{
  "n_head": 8,
  "activation": "swiglu",
  "norm_place": "pre",
  "rope_base": 1000000.0,
  "rope_fraction": 1.0,
  "init_std_qkv": 0.0189,
  "init_std_o": 0.0,
  "init_std_down": 0.0,
  "optimizer": "muon_variant",
  "lr_head": 0.00319,
  "decay_fraction": 0.603,
  "decay_shape": "sqrt",
  "final_lr_fraction": 0.05,
  "doc_mask": true
}
Each number is 128 + 24 x the weight over its row's rms, rounded and kept within 0 to 255. Layers, rows and columns count from 0. Numbers have three digits each. The size before them is the row's rms in percent of the matrix's.

# layer 5 MLP gate, 1216x512, rms 0.0669, rows 195-203, columns 256-511
099:139182103126138107119076144111127106111109129136126112126138156143109137134126134124133187129115109107149073113175089130131118078133080148116126126136142142171124136160115094127119105159126093173147126093092130103145108149136119076106087142117124108201142168093146121130115120142120137115142120154171137152130079118166132126096175113131142146073114135109107094131124083161131141146102126100082171115134131140096084143100133124077168110149130112087086132133128108135146127126110107133100103126136114088117119101130120120168120163159183130096174080103100141119123083117131114130133120121141114149163142174100122142170106073109158135118143145165171130132101140120100115103162120150149149096097127151132104148149083130162096105126147116112142143137137114125114113084136126
099:136117098127117121153099112118144152135134149143088160165109146125095174081103110128080077118137152127142099130157125110120108111056089174133141108158103184118090137121125104112138092118114136136136106109133116163144164143067092090115125124092120145149139130124120098142122115093143136088144120087103099118124085090139111111074132149136150147144117139117075125085135124180119151103161148148135150110083075085059106161097145105144094130117120116145140141122102099109141091125115153105136146126107133108080142099148133163144099123172113106138159143110111194135179181088129122118145097101141100143107150125134129126142160124114143147133172125125115096170161132137132095153104095125136116149143111094123148163109161134114096122090114116128156160149149152095172119147113110
102:067164123139126085140118147097124114145149099103164131190125139137139091160139125132137164138095169125115121098165145115133133128126097107143108141092196121162122161131128116121146165098151114135160147153140093107170152153149121107129133117161140166122135142148123161146118107123128126133117132163101164099202139115116115076126077114132160118180100106124097119114125147128155134135168143086126145102094153120120121106137175146121154131130136144120152120141136118109149102092133124144128116128151151123109119128120133136130144182097138168144160147145124127128129144105151099125148139093131105147142135143099160118149177155147166135125139082144170120108121152149135159100109113128145122132175095084103101109140150142073123114159106146141104104098129126093121128144164145
098:092121110113110124182176143165096104130153108140136105117122115154073138103086153162145105104135124131139117129096122139102167139153127134130087130136135157093080079188117133152153115133131125114129130137136127129188080121086148104092165095091144106106099159154106128123175143147131128153119137136099164128127166155149147171137112169197154122124081122143093137144121107117135122154084129100125105107162119114118144167150133095109133126149141119117114103131101132097158143119094141136115149140152117115128105125160110123131167150083141115094102123171137113124161114114164146161160173141174156142154114135147159155106123156142153149128115154164125146149116140107136113151130162129112154150138088105160124155117095125128168160129166152156120102105172113124102146099127100
098:146133125111131093140164133123092085157108103130134133116093146131146148078133095109151158174114155108132090106155095147161173112125135071148111117112145129135139145104132142113184158133103089114136123127136117160133108145135135138109145085150116130125146123136137086113138126140162139129124097134153136154107091110143114117163088090120124120159090101153155140144150124150117099120173084134077155167121145078125099113101126124161129085123164159122116152090158164114139164136118167137108103118125128118147174113111132162130156145164139148130109132118093153097139142154116125131123120134094111069147127167158127111120107140119133099175088116107127158074097111114104116067112148160105130098135121150103131124159120176117130107153142157104133175154142127129154133146102096
098:151153147086159116110139131130173119130085135111105158117101114103087193163127129162159096115143124133101105163099093102128133128170161091134159156085133144112149139134127097136185092133134133151101137140127150113107129149119169114128108170181120124139116129103141132086158116096124118113128107159153166148133131122157094128109125070141135138089148136112156141135117095097112093150084120140099108099125145111129148137092092091133132098147124128111114086094165092152143117110120079137167139108121122131120119123126119094158127119111106118156126142106185159092074148159087120151113118128138144111101138152128165101180115094155152137117109134133118187156133143122112116150150157119147175154145137099095145121141134105131111074133172104160126121141116096155167125100151141
100:121101113182128081124121119162119116109105159110091142108125107143185092101135142134114150154151130133140147120136098140125106155121161130119108141155111087178104158126116103123125139085094118119146097144141133128137126156141147110122118101144126107079144095134139165074073121161134127159126102126076154111111113158100151098103122146152119134158096137165131109135083159092111142125148099103177112099130131153155131122145153143144162161144126136110134165124143140116128121093099083093161127177122116150123111120143122123186161090094134138126114118145122143145105136146151147079128123154135106106120131141130140136124123137127120114099115152117162151132107111132133141086079095150191157156084096128129124115125127174114135113122142070104162099133119165106126134149145138
101:152074092134145141099181113124134131128121166108097113157143147126108179106137135147134135181125111138099150133159122098123168096168165188155139133082073171143111119163099080116114150149167165125137099136128159179159114111140143102102135134124149094123134130121111107171136140148075160132158127114123139165097122072096116149139151095123124104087105125175138111136145140139160131134129164139137137138087159129135116107117138141140077096140163104119155105121139141119178137091088109145109127134146152171124111139141134113140151127162154138113136121174126122094146138130125125130129135177152120161085116151112112164126110143112144120134111134094063136110148116094129135115145176185140110109145152124110119164127136147161140121112110161148129151154135117126116144160116140
099:186121116147156115115151118146168124091087160162101139104070152115172129126096088146129165103146117144142160159142138144132075111085148149155086118137100097145174149129132118134164134137164104125133101125159084131198121100087133136148132097098131124129132144119110108120126166121104111108162171139107110127141113118114123181089091189113133158147131136197098167128129156123168112138129103116151159090090136086110114139083132142129150102128201112109145114120152158144120166157110102134080117077133152109146123105138148139138125145092115108105128135088083111112143150111116113143117107111125101080141141135165143163146112143143156121187131143111093114149123148118122120136101139136099139101101150151123129154101086136146105138081125151116094184102175140105129143122100129
# layer 5 MLP up, 1216x512, rms 0.067, rows 195-203, columns 256-511
098:137100161132110049157159176128127150115122131113147148114110148141128075122144141123133095142103144128104185107126132115099110112134123128132155113166133106127144159114108108134168102149162155152150137146104129133147114109104119128187137127107120110131080131139095154115102118162103110123102103156127093152159138144121127124149153152133109099083122131106151140171121112144152126123129145119128146120119117159113156151125159112106137125097165099118116153133129110126144111176103106126096149113156142158118115134122160153099112123081125119124151154143174107149133143106085152117140138130141122121137113111145109173095107172199142082128142161080112127129132148166075092115123124141111172126180113115154117126138134111100117107110151147211053105139118162145156108106114079
099:135157114106117148105116141120116126107148114109158116105121151151095101163143154095167068169134130127082138119173114129115132169106105068096115154136129125146116103145172139102146158125167123149145126150118123142111146159121151151105139163145148133119163147115145161134124148140132153141106181135159108131139090166094114180109102132119113134160106150131073131129135155103163131144165153090117112130085155133128118146116116120147145157136107122106139184121095118113166120152145180111130131124170143153111120093124109070165094143136110159111135154108113112163111120132156100129110156117127118130085120113140150122135101152145132143197103170141116114117103095107160111151127106117150137142146142114134137106159136108134156102107131150175161117096120105153113131068143123
099:096140152126036127133141122134119132146143109122116124084124120132144119107110118096170093160171145148157126126102063116161099114153195120130131130092128156080162143181106139160145090163068107130098127121143141171117102098073121151152111070136130153139123147111110096139159121116118121121138157141146137140116164182166093132117115156085064145122134113102143151112091143128101126110153112126190138114116070100146126165127104132120091126121138116106155118120110157141143178124103123091102110137101122104132121160127149158103103073200149131131135107130131108130134144113163138136117117141106121097123129124130135119094085118055108161148153149152092122133129115165137108116143133137084086158089131136160133112154115105143117112136159106093134142168109134084094103120101142
103:142132124112082130119188144134130097121096133138168152137152168120105153116130135121163141122095108111131168087154130164109135155122087171072149153149128126100130121151115170152104117145101170193150107166121101111139094147163130089168093150129114106121149158131132168146109099122140162130104140144122119121144144140120168194136087144199154166127134097118125113137124139074104188165130123109124122107143092150082165136132148128149094125142146103093165136120126140161077115083128137184150076140134097098139118139158068127123095172064127091088126175134132125132124141103164142131134141086135149120156139137083158140124102167146110103124153131097082132148136144124110158130124156108099125091135105138132100060124128162127126113123107087145115100146121151128125115128143102
096:096107139132125123119144087122140091107136147129133069144104163176160101180143123102139148137100101128155127144124126121151112104124114108110121138113113117125081137163116137144137160127150122145134171131116168107143067143090151092143163164149128166126113129136136122132144104132094110128136099145165116129107151140154154161142144141135123129148114129131126124137163160161149128186153107102111066124120141133144144118142096114115106161142099125128132119169135145109101138094099154128140149094166133139154115105133102105100078151160147151175078086121158058163138145079131143114067171163097141160091168096107112133136125157165097152077127084127152108155137116147110118088114108116156076141098092154140082149066090151099165135165117100099098125108146113170145072109128115
098:140143077133138115110135114107129147135095134144143112146102124115121126100094142159112085113158135098093116095125086182117137144135108100110140127096139126156091147128116122126097113134136128104096180090113131082136128131103136152106122092107160120134130114101164080155101133152162137137102142154109136076085104164112126157140147115120113158123132125111169084146146154146093096149106130147156102144129127142156084150147073130142134108118088114157196085145148147110187124177114149089123157152096152136148147159134124120129144153155128136114131122117145139138118141133122068128146112146128119113099112108154121088115137137125101122140143079126150130099111114160121075132120165103145132146127136152115135157141125101094147133167158126152104108118128080100166196148151133
103:107117087126160154146161134096161168128179125145157117117108152142110144114162139127127097134121113152132126114103130118119118143132129170150149134107173148156170136135164108072120147147083168116161169082134136155150146159129128121158140172121101110130087168172119119112133074125154142127086128107100164114121152161123130145131125128113098143123130112095161159102121129158141099166131172087134096118132118131114152108109106138125111113125178141073128150084086162157131107127135127157139117103125146152131145142149153096118092105105133144136190152125149130174147154142117123141088113123106122170145142169163124101125158084085102128151147133113125108178181147084108147135135100148137113142188116179151112109147119144148135128135126082155118137128119107170103110095118130
095:079136128128109114100126138131113127133134128135159070152106158132100168141166191127132118119080123108166103150144103112114089131163103092111168132151124132122127165134136131119134111099137115141106135152135107121132156137123109171073176096136132140106100083090125126111164115088155121100151083147124148143102124156144135159150123174114100104132120111123126141129146088149095129165125137107175115126181083119130127107169093109120138174115122161101121145095150104140152137149114114136109130141110116097124185085168109185151105082114180125134126215137088097142103153156113121162122125111137112163144109109152118148123142120132150154173158146169184117147110114085163131136171132085107099135076150152094150093134134135158099086144132107127133096134117091154118132177134155
094:134156134143140186119126119091144114182124133117100114184107120159124085114148128113097139191143106155107141101134078108086129073145150181136165112124111143114117083124131103146182101088101149114173147089106148110103116131119130136132144140150145119124143101118097138112108178135121107137140121131159072130120114143083120091165128125090126150133118118115156136111108150122159128117129168146127090149106163129131125134100127145141162197130135154122128161112099138085081113140138151134153152138138164134103105153151114070136092100121111141119129115148106122175135088112176074149089111126165109167113147147110136142108149146112130168165094160140128118111154104078148098129149145138107100144192149129143134114101142129144097128107105135151127109140134147166121111079131161
# layer 5 MLP down (transposed), 1216x512, rms 0.124, rows 195-202, columns 256-511
102:117105128105108098115130135102105122098150131121101141118135133145128144114136114138154119104086135162105146136108113159151181117114150099182119091082153069144118139116142153137094109095125150135116078138142119131112140136128093140093161118136105149094139133152191121134087173136158094118109130106116120154162125165115135104119120121123111089116159114141128124152118114135139155166125111148121118134133102120139170133148163124145106087104093116154130118136165150126111126158053081076169120173156187140147126132155099139130130093132130128095137098171149149161133146143136115114156133138090125090142132127149164135125100112162095151076140109180112175141103136137138122130131122146139142103128131151104123116153108133084139111122149129116111122106178140145100164169121137
098:105118127109115117145140176150124128100117118103143101129148084101092170170121098113151153158102107105127161149123141114137127117112153097120068139112142131102126110136125129162093146138161123107137110142102149143138089141134167156136164122163138159149117133135137138152139106118108098095087115148147162112129113061109145125132138136128117132168155144145135113112145137115130129126109070121082115110098119100148105080133072134097094140147093082181123119132134138136134105112085122104105135125160157161151123167136104119115175105087120157099153131151117151114066117126143124161121159169100142132081118083122156145126119143119121124146137118126150189046119134146129155131160159113142101091112085144152126163126089119157157125135183133082153082114143116152130128113112083
102:132114145153105129178126144110143096111141132107085108113134130144123108100121108123155095065102139155078123153171092139174092111143156136121142130131125165104115128109090143145090121129135143111114173115113149144150131115112120138145095152154147094123116119133140202123147103122086118101161105123120151104141129191117136149115119148083130149084134155107137103096101151150134140112121126097139175111113121137138156128127132137154099127153105140097151126115149173108091164105117103180142142137090112130166120136097148141101088080166119132124136100107117114152111153086134102144081127142129144098134148120131154142125091138126085154125124117140116173157163158142142101157159135141069153139152168154126156157119121108122108107097141163105096143175107104102128137114119120
103:156083099124132154185104094139145080109123148116162176116136118128143137120092154140079140121113109087092155099129133156141166107111121173105105122148157125124093190168096117131140125136122181178187120097125170159097092100159139148145092143112097095137166102142113113137136136130147122136135093130145112134145178174160143149163129150163146126151133170097135140116120153127126156140129146102127141125118100098105146153134158100111083133139119139153100156111156108142148113139114134156179148140151138116088044151119158120112115139117137149130149136109107123068092123112151149113191118118126125107131133125128138121128086127142125143135102126159124161154114172091111147115129122102120148138140119132119087146095153120203144136117147107156112107114156089185153115118116097
095:123109164165170111135122117127164126134137132160149145128144154133132114151126089097107159093109120162135102112136110160107158175166144111155146081129119112158135107150158129124144140113126118165103132106136138152159131118105125114116143130112119118140100114132128105101137114138139116120121161136151131104131121118110133109144074122087113121171152187101112168131166149111137122137122117142140108124135166177131082143178127104130150070113144108128116137126120099158139133110181110126098111117144145129145164127113148100071149111097137138144120107139134127149120151121128112144088114136109143126111137145124141125115127155134117126111103125115112117125117117118082169122140113132142133124162097127127093147140120175153166105108155134129134125147163133146104137149134147
096:142108160147150123181149135124148119130116088132139104176151147169098165131151107126116126113122113075132142070136051116109137104140145098146147164106136121114117142132133142117166153113113150132070153099153115128060156136103139122125087158127144108152164125136115079132084106130135122148143106139113116128095145118133111121146078096091168085116144148095150126123129131117123133124119128078117164150151135155170111156137166120135111136126184107167129163132120149107136136143123161096147124114123139159127188148099120197147095162136112139098148142091150153062107142094121089106125102108158187146134102108129100103145167132079136111130130100116112110108089123142095125097156139133145137120112162121098119160144099149096104147111126128117103144157181117139167102153147143
101:138160115095111136143123105125147134100107123124153108140163115198157162144128119113157132133112121133147143110121146117151140157147117142153151126157131147112130176105165131115142119141114098138146096125111164131136127106110125145127096157159112124118131159153107155160110106154134119120093105102133133099188175159140180122166138134110125102135098072153117161112157108153105125141140125105140133153119138120146119144166144109150117106135149102100103125117125130080119177115137174109182138111147160146102130157107100148105100164136151161112153119113096155154153124121116123125113088090111162121174127104134124102115133130117120152141127145122127108149150134155136141118145107127096117132172091111159116139161101101090117119119118135129098118116124135201128078104127175
102:091130123129136130125110131116122142119147126157129103169127106155127107193114062141092118103120165140087163141130145109148136134140153122095120118165146133096151149112136123085141124131126129128115146147166091091162143120162179112169132149169120106162136141122128131112151098092129119099131116126106098091118133136110077105114129112165161169142155142123144069129080132132157129115095109095120124146120116114153151142108155127126090132108166128106091130143149139128113202141163137157095156122128132135122175110104112123116141128135081091122093120149138125135165138163150178102127140163113134133097105122123118092125134130123099094130187112109141139110139138069117122121159123086120080133136118122143111125096125116135121150102155096145138097124124145122093111101145136